Each number is 128 + 32 x the weight over its row's rms, rounded and kept within 0 to 255. Layers, rows and columns count from 0. The size above them is the row's rms in percent of the matrix's.

# layer 6 attention key, 32x64, rms 0.178, rows 21-31, columns 0-63
size [ 96 108 111 106 103 111 111 113 101 108 107]
[[192 151 108 148 147 121 105 137  91  96 127 146 105 146 108 117 129 105  70 157 132 129 113 129 141 185 117  93 153 180 151 116 123 118 126 128 139 109 179  84 130  95 114 148 206 132 129 113 117  91  50 133 156 182  48  56  74 137 100 157 123 117 105 121]
 [107 104  87  62 113  93 139 130 103 149 128  98 173 183 109 125  99 155 120 221 118 146  60 175 107 111 112 103  82 149 154 124 129 119  92 157 153  84 123 124 110 189 167 104 103 148  76 118  98 132 152 147 141 184 120 110 130  84 172 105 140  94 160 123]
 [114 132 130 134  81 109  67 137 149  98 111 144 126 102 102 142 129 123 137 124  84 167 134 171 123 108 161 109 152 122  67 136 137 127 176 172  99 125 208 138 160 133 118  86 191 101  84 167 115  53 138 163 155 127 139  66 110 136 129 132 105 122 119  37]
 [ 87  82 154 170  94 117 182 125 101  86 135 189  84 104 133  96 167 124 166 107 136 121  90 114 101 159 122 103 107 143 165 155 102 164  38 109 126 179  95 111 169 130 182 132 115 154 123 164 101 140 100 171  93  92  99 157 148 144 135 138 153  79 172 118]
 [136 119 135 184  73 121 118  84 155 109 167 136 133 165 157 152 102 136 106 172 136 196 121 115 131 137 134 119 207  96 134  95 214 113 163 191 125 174 159  85  64 124  92 156 171 122 119 118 118 111 180 138 138 112  93 139  94 173 121 154 121 136 126 134]
 [154  73 118  81 107 149 201 129 147 158 127 110 115 102 119 150 113  25 135 109 154 107 150 148 136 138 170  90 163 130 130 148 193 120 161 126 101 154 110 107 130  88  98 102 143 136  92 199 191 143 149 123  74 142 121 156 134  88 141 151 122 107 158 176]
 [184 152 179 166 113 136  88 154 163  81 105 151 133 113 144 111 168  83  61 157 127  93 125 143  93 156 155 127 175 108 111  72 185  84 172 109 100 119 126 139 134 166 124 141  79 141 121 139 138 153 152 149 181  56  89 168 161 115  98 105 136 135 165 158]
 [108 139  71  85 123 123  91 140 103  65 132 155 180 189 142 168 139  91 110 125 117 178 180 115  99 112 142 162 144  72 164  93  98 131 175 109 143 143 157 170 134 101  83 155  90  92 141 115 143 117  86 118 142 112 126 101 123 170 105 157 130 119 118  32]
 [105 147 149 116  90 165 142 125 101 142 151 116 160 103 152 100 156  55 126 119 125 137 101  80 161 173 146 162 118  82  99  99 145 119 175 137 109 171 203 136 126 131 122 191 123 125 166 148 170 104 124  79 135 147 127  85 103 214 146 119 158 112 146  55]
 [ 88 148 105 100 106 205  64  74  88 123  95 147 104 140  74  94 156 139 103 132  66 137 152 117 121 130 151  99 160  92 106  73 147 141 127 138 145 141 171 165 102 137 130 130 107 164 178 126  90  41 144 139 123 134 121  97  81 148 122 146  87  75 143 128]
 [126 157 138  91 128  90 155 191 151 163 137 133 162 161 143 148 123 155 127 129 137  74  92  72 122 212  52 128 142  82 144  79  92  72 102 134 170 170 157 136  61 145 126 138  80 122 127 121  95 113 162 106 110 134 140 114 143  86 127 110  94  95 128  93]]
# layer 6 attention query, 128x64, rms 0.171, rows 22-31,54-63,86-95,118-127, columns 0-63
size [ 98 135  93 102 126 113 134  94 121 113 121  82 125  97 112  97 128 103  99  89 105 101 106 113 104  94  96 113 114 112  85  92  89  91  80  70  93  91  88 100]
[[116 106 105 129 114 165 140 108 145 136 195 148 136 111 130  75  98 125 155  86 182  92 160 136 146 143 101 137  64 163 107 158 110 100 110  96 105 106 203 154  89  89  54 153 178 128 165 131 134 125 145 172 155 133 136 162  77 171 117 173 138 121 117  72]
 [126 129 149 115 135 137  97 132 126 141  92  88 144 104 157 112 141  93 108 153  81 150 104 116 113 162 136 110 115 144 164  71 161  65 182  87  79  92 159 114 139 102  95 114 191 174 154  93 126 123 133  70 106  72 106  74 138 134 176 114  39 148 133 113]
 [125 148 127  87 112 120 110 189 186  91 144 189 130 108  48 143 119 153 120 117 140  91 142 124 144 129 122 125  91 160 140 146 138 196 155 135 147 142  67 122 154  94 163 131 111  84 213 112 104 101  75 116 131 105 143  94 105 159  98 182 172 109 122  99]
 [191 179 106 184 107 178 173 136  85 126 104  49 113 110 121 191 133  96 124 131 107 165 105 112 118 140 132 154 123  95 136 110 154 100 129  95 132 148 116 116 111 153 156 123 157 119 181 119  92 130 127 173 128 136 148  82  80 105 130  89  31 135 178 134]
 [118 149 207 151 151 168 142 105 139 175  85 167 131 149 112 134 120  98 172 110 122 185  98 149 150  92 186 186 138  92 166 157  85 114  91 181  96 109 120 141 103 113 129 125 105 157 107 101 160 158 133 181 121 124  97  79 186 115 163 138 149 183 141 100]
 [142 134  91 139 103 112 154 113  78 138  63 125 153  81 143 128  89 139 156 165 157 154 102 177  69 148 158 133 147 125 147  67 126 130 122 111 141 113 119 106 119 145 123  92 128 164 110 142 143  93 185 159 111 155 101  37 133 204 142 161 165 173  94 176]
 [163 104 101 104 173 102 118 120 164 196  95 133  77 150 160  90 174  93 121 142 116 158 147 116  87 139  80 161 122 140 153  80 147 102 140 129 151 144 132 142  82 108  93 133 144 185 173  97 106 175 157 131 129  96 138 150  85  73 103 124  45 171 109 163]
 [172 122 130  90 140 156  68 145 130 182  63 121 138  89 117 104 178 135 132 161  66 177 221 103 118 165 153 153 145 149 114  93 151 173 151 147 140 118 129 151 142  71 114 124 153 175 123  62 147 172 165 164 114 111 153 127 138 129 141 132 102 157 154 123]
 [159 124 151 112 138 160 155 109 120 141  86 109 141 140 110 213  92 162 155  94  74 209 150 168  75 153  83 137 100 131 113 136 119  80 186  88  98 136 124  51  79  92 109 142 130 133 103 110 115 115 133 111 144  88 120 104 156 129 126 123  69  89 117 119]
 [139 108  92  99 150 128 156 156  92 162 186 154 115 170 124  87 142 160 144 159 172  85 109  80 120 115 115 140  53 179 135 147 122 119 157 108 194 141  77  95 127 109  93 152 110  49  73 154 140 151 136 158 144 124 136 136 134 111  80 124 177 129  70 137]
 [ 74 128 148  80 110  95 146 130 126 126 106  93 136 202 100 105 125 161  82  69 131 165  89 128 146 173 144  97 188 150 147 140 138 142 103  94  75 115  95 203  86 135 123 131 124  72 118 172 169  83 136 123 170 107 111 112 115 119  90  73 153 143 157 121]
 [139 102  59  97 125 134 113 149 121 139 134 119 111 138 219 174  99  90 116 102  77  88 121  65 114 184 176 106 153  80 105 147 129 117 141 146 141 111 132 122 189 160  78  96 149 161 126 196 171 160 130 139 117 137 103 116 112 101 127 143 120 160 154 187]
 [117 148 142 162 128 150 102 128 135 131 134 162 126 166  78  82 134  41 203 125 183 126 116 130 131 188 133 128 154 130 136 132  94 149 154 105 142 137  68 115 128  44 151 150 123 110  84  67 112 154 123 127 162  98 174 143 144 131  90 137 175 167 125  77]
 [146 107 118 128 104 146 141 107 140 159 160  97  96  95 155 145  86 134 102 122 183 111 145 120  69 162 155  97 123 115 134  54 145 103 194 147 131 176 168 150 168 177 140  70 106 135 119 128 124 179  84 164 159 169  90  79  64 150 159 158 124 109 105 153]
 [156 217 180 130 168 139 108 189 147 126 101 155 145 149  72 129 134  94 104 101 139 167 118 163 143 147 120 175 139 152 127 157  80 146 176 115 132 116 117 142 168 154  73 104 117 145 113  58 170 147 112 200 154 108 172  92 148 137 108 146 118 124  79 131]
 [105 110 113 154 143 160 148  76 123 155  98 164 107 148 144 182  49  93 121  86 120 143 210  92 165 111 192 138 158 156 103 142 128 108 163 183 137 137 158 131 125 130  90 114 108 130 140 193  89 153  97 151 147 155 112 124  99  69 123 173  87 159 127 141]
 [150  93 137  87 126  86 122  90  86 165  86  96  92  79 187  99 185 162 164 168  89 125 118 155 107 117  74 121 110 151 104 108 148 138 112 192 135 131 108  95 103 153 148 124 135 129 151 138  79 132 144 121  68 131 111 158 106 158 135  45 106  84 176 100]
 [114  77 180 146 125 158  84 141  82 117 153 133  82 148 108 104 139 143 105 134  75 179 138 154  97 165 189  31 155 114 104  94 150 155 137 165 127 175 154 114 126  89  57 129 111 128 141 128 100 117 154 165 145 130 149 171 137 100 177 109  84 150 123 104]
 [114 146 139  91 104 141 142 118 118 112  64  66 128  98 145 114 206  64  91 121  54  93  96 152 103 109 137  90 135 146 144 140 114  96 114 137 100  66 117 101  99  97 123 137 144  80 119 112 157  69 161  70 129 145 129 151 147 166 158  92 143  97 149  76]
 [114 108 172 104 162 102 161  88  94 126 162 116  97 135 159 168 155  92 147 148 169 151 125 114 157  64 176  69  85 124 142 160 141 114  52 141 115 122 149 128 125 158 110 130 104  73 156 160 112 168 122 170  75 161 156 130 141  91 191 117  77  85  99 135]
 [106 110 120 128 105 117 123  50 127 205 139 137  89 153  77 184 123 102 145 164 141 129  58 126 117 180  84  78 117 110 111 120 112  76 138 147  98 149 123 182 186 148 106 108  62 117 127 123 108 104 109 168 129 167  97 121 187 115 119  99 135 147 161 124]
 [109  75 115 109 159  37 108 132  87 108 151 102 134 107 127 122 112  92 154 163  74  73 117  97 171 107 124 145 118 118  94 106 107  85 167  87  60 122 138  83 175 114 136 116 124 158 129 150 105 105 125 169 191 156 144 107 215 129 107 113 137 110 139 145]
 [147 120 156 109 117  76 101  75 136 183 155 162 144 107 150 135 127 149 104 184 124 140 156 165 118 126 183  99 118 203 135  94 130 140  99  39 175 120  94 213 125 144  66 125 110  99 130 131 112 106 113 152 175 110 133 130 166 108 147 124  91 133 162 110]
 [110 127 117 172 105 159  98 180 141 176 173 150  94 112 164  91 117  51 142 167 125 136  83 139  89 163 133 148 121 119  72  98 152 146 104 140 119 147 134 169 195 102  53  75  71 154 135 114 102 108 155 142 127 123  83 153 121 134 138 156 138 175  97 162]
 [111 154 155 196  67 149 134 131 138  89 127  98 140 137 120 114 132 146 150 133  93 108 126 102 139 143 112 159 146 196  88 141 104 116 156 148 107 201  86  48  78 132 113 125 156 175 154  62 132  94 125 149  86 135  86 145  93 123 124 136 164 117  81  69]
 [146 160 139 126 120 133  96 100 101  80  57 163 144 117  77 149 148 101  98 112  80 186  91 123  94 164 178  98 107 123 184 122 122  99 123 134  67 180 114  89  92 117  63 107 139 143 108 134 132 111  63  89 157  98  81 169 109 145 129 163 131 149 101 119]
 [ 50 132 116  69 123 133 136 146 144 128 125 159 126 123 126 168  48 127 114 149 156 117 159  74 113  89 174 101 168 195 148 184 164 124 147 149 133 146 115 175 127 172 113  86 108 115 190 131 157 124 156 165 164 104  91 119  86 110 181 156 105 130 152 114]
 [147 170 145  96 114 132 163 134 109 126 106 101  95  85 107 119 124 131  90 150 160 122 141  77 128 124 176 118 187  70 113 132 114 140 155 186 167  33 144 123 143 136 106 152  64  96 133 146 150 145  98 143  36 148 114 174  73 109 117 127  91 124 140 112]
 [148  73  75 153 145 188 128  87 113 117  81  73 167 113 158  97 138 175 101 157  53 132  96 170 127 120  82 113 185 121 127 148 126 124  94 120 154 118 150  95 136 114 154 146 113 166 115 203 160 127 135 132 151 189 151 134 142 173 133 124 122 166 104 181]
 [159 126 113  80 118 169 118  87 120 147 126 103 138 130 142 156 124 159 180 151 155 124  76  76 111  48 138  91 164 105 109 111 151 124 144 201 135 136 139 193 172  99 134 141 105  90 142 167 150  58 101 174 142  98  98  93  88 124 141 150 100 170 156  97]
 [ 91 124 131 135 109 137 108 126 174 150 171 151  39 126  92 136 138 132 135 203 175 174 134 164 138 127 187  99 118 138 135 127 136 106 153 143 109  76 130 136 181 140 167 148 111  66 143 135 116 147 148 173 192 106 139 166 135 110 182  63 105 162 126 157]
 [106 109 103 144 113 163 116  96 140 141 119  90 121 178 144 180 162 115 121 139 112 128  92 151  82 112 131 130 117 143 175  62 103  74 149 140 125 132 125 182  53 199 158 123 187 159  58  79 131  93 144 138 195 130 129 117 176 127 120 148 113 153 114 154]
 [149 113 152 118 129 180 127 146 110 105 135 102 133  70 127 125  95  99 160 140 146 124 125  93 136 183  78  81 145 134 141 159 117  91 101  99 167  53 129 107 200 102 155 129 126 102 127 154 184  67  96 149 206 125 108 191 142 144 187 147 126 153 128 143]
 [ 43 144 150 132 140 121  69  70 122 132  65 127 167 110 117 119 130 184 102 131 106 101 111 113 132 101  93 127 103 151  82  94 144 132  79 200 127 121  83  88  79 111  85 147 100 103 111 129 124  94 175 102  71 117 114  72 146 123 143 143 114 103 114  86]
 [102 165 131  89 107  80 123 109  85 121  92  57  85 144 119 119 114  76 139 132  97  91  96 127 154 143 217  94 173  64 165 106 155  99 169 139 119  88 150 117 127 100 128 143 184 155 153 141 121 124 168 113 179 129 145  74  94 137 124  88 169 123 109 133]
 [147 148 179 111 138 183 132 202 134  92  66 161 132  87  88 153 182 140 162 132 101 181 142  84 152 103 146 152 147 133 100 121 131 112 127  76 170 137  63  83 137  83 115 135 127 126 101 178 139 162 125 133 104 134 147 127 122 129 164  56  88 133 181 137]
 [145 103  81 147 135  93 113 147 140 113  68 134 111  51 148 124  97 175 142 126  82 179 177 140 120  84 179 126 140  75 118 188 131 157 132  80  82 117 107 135 179 126 171  87 173 125 134 167  76 108 147  73 146 164 128 129 110 159  96 107 110 129 128 159]
 [171 182 156 108 123 153 114  81 112 152 166 153  78  82 110 186 104  98 106 113  95 135 125 137  95  80  90 121 110 138 105  51 120 150 120 152 118 161 167 110 110 170 115  90 170  83 145 118  68 116 112  92 145 123 136 113  46  65 146 140 131 102 129 151]
 [138 114 177 119 131 121 122 137 214 144  57 104  71 134 133 183 111 113  80 101  85 195 113 125 113 150 166 123 127 119 111  84 103 100  78 140 133 132 134 146 109 114 125 134 119  69 136 118 168  47 131 198 148 130 103  94 148 130  99 105 107 101 138  90]
 [110 153  54 106 145  94 205 164 103 144 119 130 108 180 111  73 160 104 108 107  94 174  90 148  45  86 137 118 153 137 138 109 155 110  83 129 124 161 157 157 111 124 145 156 155 106 171 132  35 152 111 106 126 154 122 143 155 136 112 103 167 118 140 113]]
# layer 6 attention value, 32x64, rms 0.131, rows 0-10, columns 0-63
size [ 99  94  97 109  88  99 105  76  96 100 119]
[[ 64 138 123 153  90 127  90  89  79 108  90 146 149 181  82  76 140 125 142  96 130 147  90  88 192 155 176 134 168 152 149  83 127 128 174  58 134 190 131 121  83 110 123 122 109 134 180 138 131 135 113 142 104 123 165 143  95  96 160 143 153 177 163 113]
 [119 142 175 124 105 114 156 125  82  63 143  98 200 114 110 116 128 127 102 168 126  95 123 111  92 164 178 123 152  98 150 173 184 160 111 127 142  80  85 143 103  83 146 161 141 113 229 119 125 124  84 160 140 139 154 133 125 123 124 107 165  59  94 125]
 [121  63 166 131 150 202 175 102  84 102 162 162 127  88 197 140 162 160 115  96 190 135  87 187 131 101 126 149 125 110 162 114 171 137 123 182  97  94 102 131 135 167  91 155 165  93 113 138 129 166 149 120 117 153 155  96 165 139 118 144 134 100 130  74]
 [118 104  94 179 109 129 151 113 123 119 108 116 138 164 196 196 138 146 155 110 117 111 157 119 115 122 113 125 201 150 193 174 166  56 144 126  89 139 129 147 119 118 157 130 109 127 143 175  89  83  98  95 135  98 137 156 166 161 116  77 209 125  92 114]
 [127 158 173 117 132 157 134 185 117  84  92 132 127 114 179 142 122 174 112 119 178  65 113 146 147  91 149 119 193 191 136 114 133 116 127 164 154 157 131 122 123 139 130 155 135  79 147 160 123 156  69 130  75 128  84 172 165  75 177 175  67 123 116 115]
 [ 99 151 151  64 150 164 134 125 170 111 165 164 134 145 128 129 136  64 118 124 153  62 176 109 173 107 136 166  45 144 102 137 110 125 140  57 144  88 137  90 126 122 106 168 136 117  79 154 136  92 184 152 145 129 143 197 156 130 170 125 149 134 128 163]
 [163 118  84  88 194 131  69 158 181 126 160 111 140 166 114  79  97 109  98 111  81 161 106 108 128  73 150 115 168 102 153  86 136 162 113 144 123  84 139 140  59 160 138 138 160 173  79 147 102 114 103 102  53  92 131 134 148 138 118 127 167 103 118 153]
 [127  84 106 148 119 114  86  99 154 140 117 105 108 108  86 126 140 161 199 135 129 130 162 138 147 136 124 135 150 172  75  91 157 160 154  90  50 113 122 115 173 102 123 104 125  65  79 108 106 184  80 169 120 174 161 165 159 144  92 135  94 138 194 140]
 [133 135 126 158 164  88 115 193 148 126 139 186 138  66  56 169 121 100 161 135 156 136 115 125 109 189  96 107 156 101 105 105  89 138 116  81 158  70 125  98 117 199 139 137 147 107 135  86 154  91 139 105 145 111 153 129 171 169 109  71 139 145 111  78]
 [180  99  48 134  96  76 132 124 155  95 112  85 165  98 152 110  87 145 126  75 108  84 132  90 118 134 175 166 100 114 104 105 139 123  82  80 153  96 105  98 117 147 146 129  97 108 144 131 135 128 124  63 145 154 102 110 130 233 139 113 141  88 127 101]
 [102 152 183 168  78 101 111 130 172  95  65 151 116 162 174  87 149 133 145 196 124 134 141 170 130 139 118 142 127 143 130 107 116 171  82  92 101 166 134 136  98 117  84 144 143 135 123  83 183 151 105 147 112  95 113 160  86 181 139 134 185 203 101 154]]
# layer 6 attention output (transposed), 128x64, rms 0.142, rows 0-10,32-42,64-74,96-105, columns 0-63
size [101  97  85  99 102  88  88  84 103  88  89 123 125 108 103 102 126 118 100 109 104 116  92  91  91 114  88  88  89  90  91  98  96  99 100 109  93 100  87 108  95  93  94]
[[158 157 172 174 114 101 131 128 118 127 158 125  88  86 159 136 169 101 121 155 172  89 124  66 111 123 141 120 172 128 171 143 142  78 144 146 108 109 125 121 155 182 126 126 145 157 103 111  69  65 184  62 124 217 150 167 132 157 155 157 148 120 136 100]
 [127 117  73 152 139 137 120 119 152  55 129 142 156 125  84 206  97 119 123 153 101 150 171 123 160 140 130 148  81 193 146  79  99 151 140  86 140 122 149 111 141 188 148 144 119  81 124 136  72 111 155 125  95 117 137 198  51 110 157 155 136  92 145 116]
 [ 95 186 180  76 132 156 128 121 158 151 143 152 168 156  94 128 165 203 144 100 187 133 188  80 135 132 116 123 139 151 173 162 140 207 169 157 144 167  79 157 110 128 125 105 121 112 111 112 136 152  83 130 127 115 152 174  91 147  87 150 108 121 171 116]
 [142 143 112 119 123 137 137 141 120 105 121 102 136  90 161 141 107 178  71  78 158 102 105 151 186  86  79 119 155 145 174 165 170 132 171 149 147 164  47 105 115 145 108 134 156 196 104 127 157 212 104 102 157 141 138 169 136 109 141 122 178 105 115 164]
 [114 118 100 110  90 182 135 123 139 116 132 123 111 134 154 145 123 141  60 150 145 112 184 147 104 135 145 168 142  51  93  95 177 150 159 111 154 164  92 143  83 126 188 148 164 141  86  92  90 123 204  90 166  98  99 126 152 134 120 115 135 166  56 124]
 [ 97 110 146  67 147 146 130 116 120  97 151 140 144 109 109  94 149 140 104 125  69 169 132 124  91 135 183 120 124  89  92  96 103 111 162 161 144 162 129  79  77 135 111 162  84  62 137 140  96 170 142 146 206 178 144 139 127 128 114  63  79 152 145 184]
 [112 118 133 171 119 104  61 123  62 221 108 104 148 135 186 112 118  94 107 116 116 166 119 184 130 134 117 140 110 160  99 169 146  95  97 131 138 126 150 141 132 100 110  46 152 123 102 144 173 135 131  68 111 186 106 140 195 106 104 112 115 152 136 149]
 [101 100 106  53  71 114  54 120 117 123 130 152 139 147 132  93 111 129 131 146  76 171 127 142 118 148 119  91  93 194 143 124 127 156 103  72  77  99 110 166 120 129 122  90 143 147 122 105 130  67  81 154 159  89 127  78 103 164 119 126 165  96 157 193]
 [115 140 131 106 147 111 132 157  84  91 105 124 134  90  57 114 120 111 212 148  70  78  93 109  56 116 104 129 191 100  97  79 116 104 128  82 128 119 153 132  66 127 117 172 104 140 156 121 102 104  55 130 164 132 113 125 134 108 176 124  95 139 134 126]
 [ 92 116 132  90 177 157 126 109 126  99 147 131 182 205  92  93 198  98 112 122 169 163 173 177 151  95 147 126 131 152 103 113  86  97 102 100 169 123  96  64  85 153  98 123 132 130 131 133 144 142 110  57 198 148 146 112 124 136 125  95 171 106 122 135]
 [ 58 101 165 109 142  99 105 156 178 131  96 149 166 136 145 133  81  69 112 135 151  88  80  92 124 152 109 156 142 132 167 109 111 147 151 123 127 134 106 143 187 162 137 120 192 114 149 176 145 146 126 196 105 158 123  83 102 162  95 191 153  83  77 130]
 [ 98 139 100  71 159 126  74 142 142 118 114 160 144  85  70 162  84 107 153  90  91 140  99 186 149 138  73 141  44 139 120 147  91 155 115 176 141 171 115 159 144 101 154 137 124  98 159 119 143 131  97 150  88  70  67 138  73 158 150 120 123 146 122 121]
 [108 138 145 116 131 110  84 171 131 165 146 154  69  89 189  80  86 127 104  98 172 184  69 117 104 125  92  76 193  95 117 131 112  64 135 159 160 170 140 152 108 132 119  94 144 124 129 117 163 160 104 103 180 139 123 131 169 157  79 147 103 149 109 163]
 [184 110 104 173 146  87 156 117 142 149 114 132 135 127 118  91 105  72 141 133  65 123  62 138 192 170 134 103 109 126  67 101 134 109 152 101 122  40 122 132 114  92 105 111 118 142 115 108 139  64 126 140 178 181 172 125 152 121 116 100 167 147 166  95]
 [103  57 154  78  99  95 186 146 120  84 153 115  66 128  94 105 102  97 115 145  97 180 130  63 109  86 154 102 101 134 139 126 136 112 159  95 130  92 153  97  97 145 128  82 115 111  94 101 109  93 174 151 195 117  90  97 184 113 152 157 147 155 143 133]
 [140  96 175 127 172  70 108 170 137 134  89 144 148 109 113 168 139  96 136 104  68 112 122 166 159 132 142  93 172 179  87 185  66 178 122 147 122  59 135 141 147 145  49 123 169 125 141 112 147 127 123 211 142 125  96 133 123 105 130 142 126 128 159 133]
 [151 100 121 159 149 129  63 173 130 128 113  84  87 147  90 147 131 168 115 144  92 152 132 107 127 119 116 133 194 101 177 146 152 175 120 113 131 167  70 142 130 151 155 103 208 131 109 190 172 146 103  92 131  92 176 120  76 161 124 139  89 130  75  95]
 [195 162 120 141 162 150 160 127 124  73 125 130 151  86 138 126 168  82  97 125 191 144 105 123 197  96  55  84 125 154 115 120 142 110 182 135 116  87 100  89 168 162  94 149 164  85 159 171  97 121 171 115 134 141 158  88  77 146 138 132  95 128 117 144]
 [164 162 105 134 187 196 129 103 110 106 140 181 177  95  67 117 103  98 200 112 141 112 169 150 150  62 120 118 143  95 190 136 105 126 135 179 164 114  96 135 121 132 146 166  77 151 174 147 180 147 126 137 125 114 128 143 157  92 127 123  99 138 113  77]
 [157 107  96  83  94 115 189 120 102 109 134 150 139 193 147 110 108  96  83 114 174 108 183 117 139 169 112 104 102 155 191 115 132  67 156 148  98 180 151 128 196 112 100 129 120 109 187 105  89  69 120 143  66 142 114 133 127 174 133 122 140 151 151 132]
 [ 31 125 186 136 165 163 128 142  67 123 195 170  92 149 150 163  91 151  80  97  81 115 112 156  95 103 138 176 130 154 130 110 138  73 141 136 133 151 107 135 132 142 111 137 104 118 143  87 196 161 165 112  89 101 136 158 104 135  81 116 167 116 125 135]
 [140 103 143 129 127 161 103 108 111 119 104 130  73 108 114 120 137  96  91  94  89 149 118 162 151 129 185  70  74  86 116 204 146 125 113 142 105 123 160  93  60 157 144 120 151 135  93 127 150 116 190  97 147  95 100 173 174  85 139 143  72  97 189 113]
 [105 119 144  67 163  87 124  67 129 157 120 131 126 204 176 130 141  82 132 144  79 113 113 119  59 131 125 175 131 129  84 122 177 147 134  82 143 115 161 126 120  96 150  82 133 167 118 159  66 128 126 122 120 188 155 136 113  75 141 148  74  77 118 148]
 [119 121 118 135  88  92 145  71 122 103  81 123 166 136 138  61 149 119 138 115 132 108 172 125 117 103 130  95  81 155 103 140 170 123 120  85 159 107  74 134 127 142 177 175 154 183 151 134 131  68 100 207  76  67  67 127 130 144 146 109 153 138 115  88]
 [107 138 117 119 123 114 101 128 120 150 108 100  97 138  98 194  92 167 142 157 191 127 107 120  55 118 114 126 150 118 137 126 132 137 105  95 128 153 122 182 106 100 135 174 149 141 142  81 185 153  99 155 174  93  33 135 172  88 203 143 104 154 106 142]
 [117 155 201 108 158 135  89 101 111 142  99 182 182 108 137 160 156  99 120 113 108 123 132 164 189 191 163 101 113 155  78  84 103 113 129 161 105  58 132 219 116 145 139 117 110 141 177 118 156  86 127 138 160 154 138 126 111 105 102 152 108 165 137 101]
 [106 147  92 173 178 177 141 118 111 119  78 142 120  69 126  83 138 120 106 163 164  88  95 153 125 148 116 161 154  93 166 149 127 111 100 158 100 142 125 126 163  55 125 142  92 188 116 118  93 114  87 154 136 102 124 162 153 185 128 157  95 126 214 173]
 [124 178 171 139  88  98 169 139 111 179 166 115  99 108 194 150 140 171 176 154 146 130 103 111 186 143  98 127  86 180 153 138 125 155 129  93  82 109 149 153 128 151 103 115  85 172 157 108 111 106  87 132  92 130 121 158 188 117 133 113 196 197 126 148]
 [133  97 140 106 120 111 146  84 158 147 164 116 164 104  94 169 164 201 169 155 125 106  96 130 137 111 186 163 105 152 101 129  82 168  93 105 156 169 161 163 117 115 163 142  52 127 145  57 141 197  80 190 136 133 121 154 134 137 117 118 111 119 107 109]
 [132  90 151 146 100 111 162 141 135 140  96 110  68  64 145 183 129 135 100  51  78 123 106 120  87 209 174 172 176  84 116 160 152 121 171 165  79 147 157  92 162 136 144 164 105 118 146 116 107 138 170  98 110 121 122 158 138 135 129 116  93 171 144 123]
 [132 143 114 214  95 149  65 136 179 168 165  82 111 103 142 105 146 148  98 119  83 138 129 210 156  78 103 136 151 121 136 144 141 163  98 140  91 117 176 136 110 134 111  98 140 148  69 123 169 150 142 146 138  93 105 150 158 139  97  83  79  91  94  91]
 [165  82  52 139 114 104 104  81  92 106  81 102 163 120 105 109 122  75 186 136 105 145  94 120 115 126 150  87 142 116 132 164 190 174 140 114  83  97 119 157 119  88 113 143 194 140 124 129 129 171 137 162 110  98 126 144 179 107 134  73  52 128 116 114]
 [ 99 143  92 130 136 112 156 110 181 174 183  56 108 105 119 104 118 137 123 151 169 163  80  88 160 151 164 169 156  90 173 138 132 142  83 127 115 172 170 123 150 102 183 136 103 128  99 123 156 144 125 145  48 108 141 130 174  88 164  82 117 142  82 159]
 [186  95 104 161  75 164 176 162 140 132 189 124 148 154 137 171 133 221 157 150 173 129 180 142 139 119 123  76 167 134 115 125 121 144 131  77 142 112 135 117 130 124 115 164 121 108 140 134 179 165 115 180 144  69 114 104 139 138  66  79 118 156 154 146]
 [145 158 186 139 184 188 169 115 149 165 117 151 176 171 115 186 172 131 159 156 101 117  90 140 114 144 115 171 161 108 148 137 139 155  98 163  14 105 132 120 133 139 108 114 133 107 112 109 161 154 133 128 110 151 164  97 175 110 132 126 197 138 128  99]
 [ 95 114 127  98 149 115  91  83  81 100 117 109 132 107 184 125 166 100 114 160  72 105 139 136 160  90 137 101 149 131 153  86 133 128 106 162 140 129 146 141 115 197 133 105  94 146 174 201  83 118 146  93  22 104 107  85 138 147 108 109 130 133  89 169]
 [143 120 100 116 113 122 103 126 115 179 129  98 106 176 147 105 180 115 197 177 132  67 168 123 135 130 161 153 133  75 111 102 141 174  99 160 151 156 105 120 133 121 114 170 125  79 126 153 104 116  48 154  86 121 113 103  99 205 101 111  74 118  76 135]
 [151 150 162  94  84  58 141  84  96 117 176 114 109 150 109 161 126 130 170 120 133 126  93  78 138  94 131  98 107 166 103  62 125  78  96 134 136 120 126 149 159 125  97  62  64 105 172 133 160 148 125  68 116 153 187  98  92 131 123  98 125 106 147  79]
 [151 158  84 106 121 123 129 130 106 135 118 173 172 177 122  94 163 115  87 108 151 111 167 165  96 102 132 127  94 121 150 138 145 148 102 106 144  92 161 109 143  54 126  78 108 193 142  59 104 137 165 175 131 133  61  65 138  80 119 141 127  86 184 131]
 [ 29 137 126 134 125 121 147 132 135 145 108 157  81 189  71 107  98 156 156 138  64 119 125 139 110 164 174 132 147  97 150  98  92 106 105 177 117 137  79 171 105 112 153 155 131 127 131  94 106 112 109 178 163  74 146 137 127  69 137 151 194 128 170 132]
 [170 140 136 164 143  76 179 126 135 155 126 118 119 191 146 145 164  98  99 126 172 121 107 106 151  92 137 143  93 124  51 108 101  68  95  97 145 174 148  65 143 125 135 102 187  82  70 157  83 105 155 145  87 189 119 137 103 126 138 115 127 137  92 139]
 [133 114 220 110 121 160 125 105 176 127 116 171 158 135 124 141 139 156  95 139 174 142 153  73  81  83 207 138  59 153 127 140 115 162 133 153 178 149 108 145  75 101 157 117 111 132 106 153 104 173 171 126 151 150 111 130  94 143 133 171 182 125 100 164]
 [172 185 187 116 119 117 160 185 174 200 117 100  81 114 129  96 119 117  94 101 128 102 127 123 205 139 125  87 154 117 175 161  72 146 152 132  93 127 135 166 130 109 175 161 142 109 139 138  57  99  88 177 167 127 118 133 102 104 147 154 136 154 112 128]]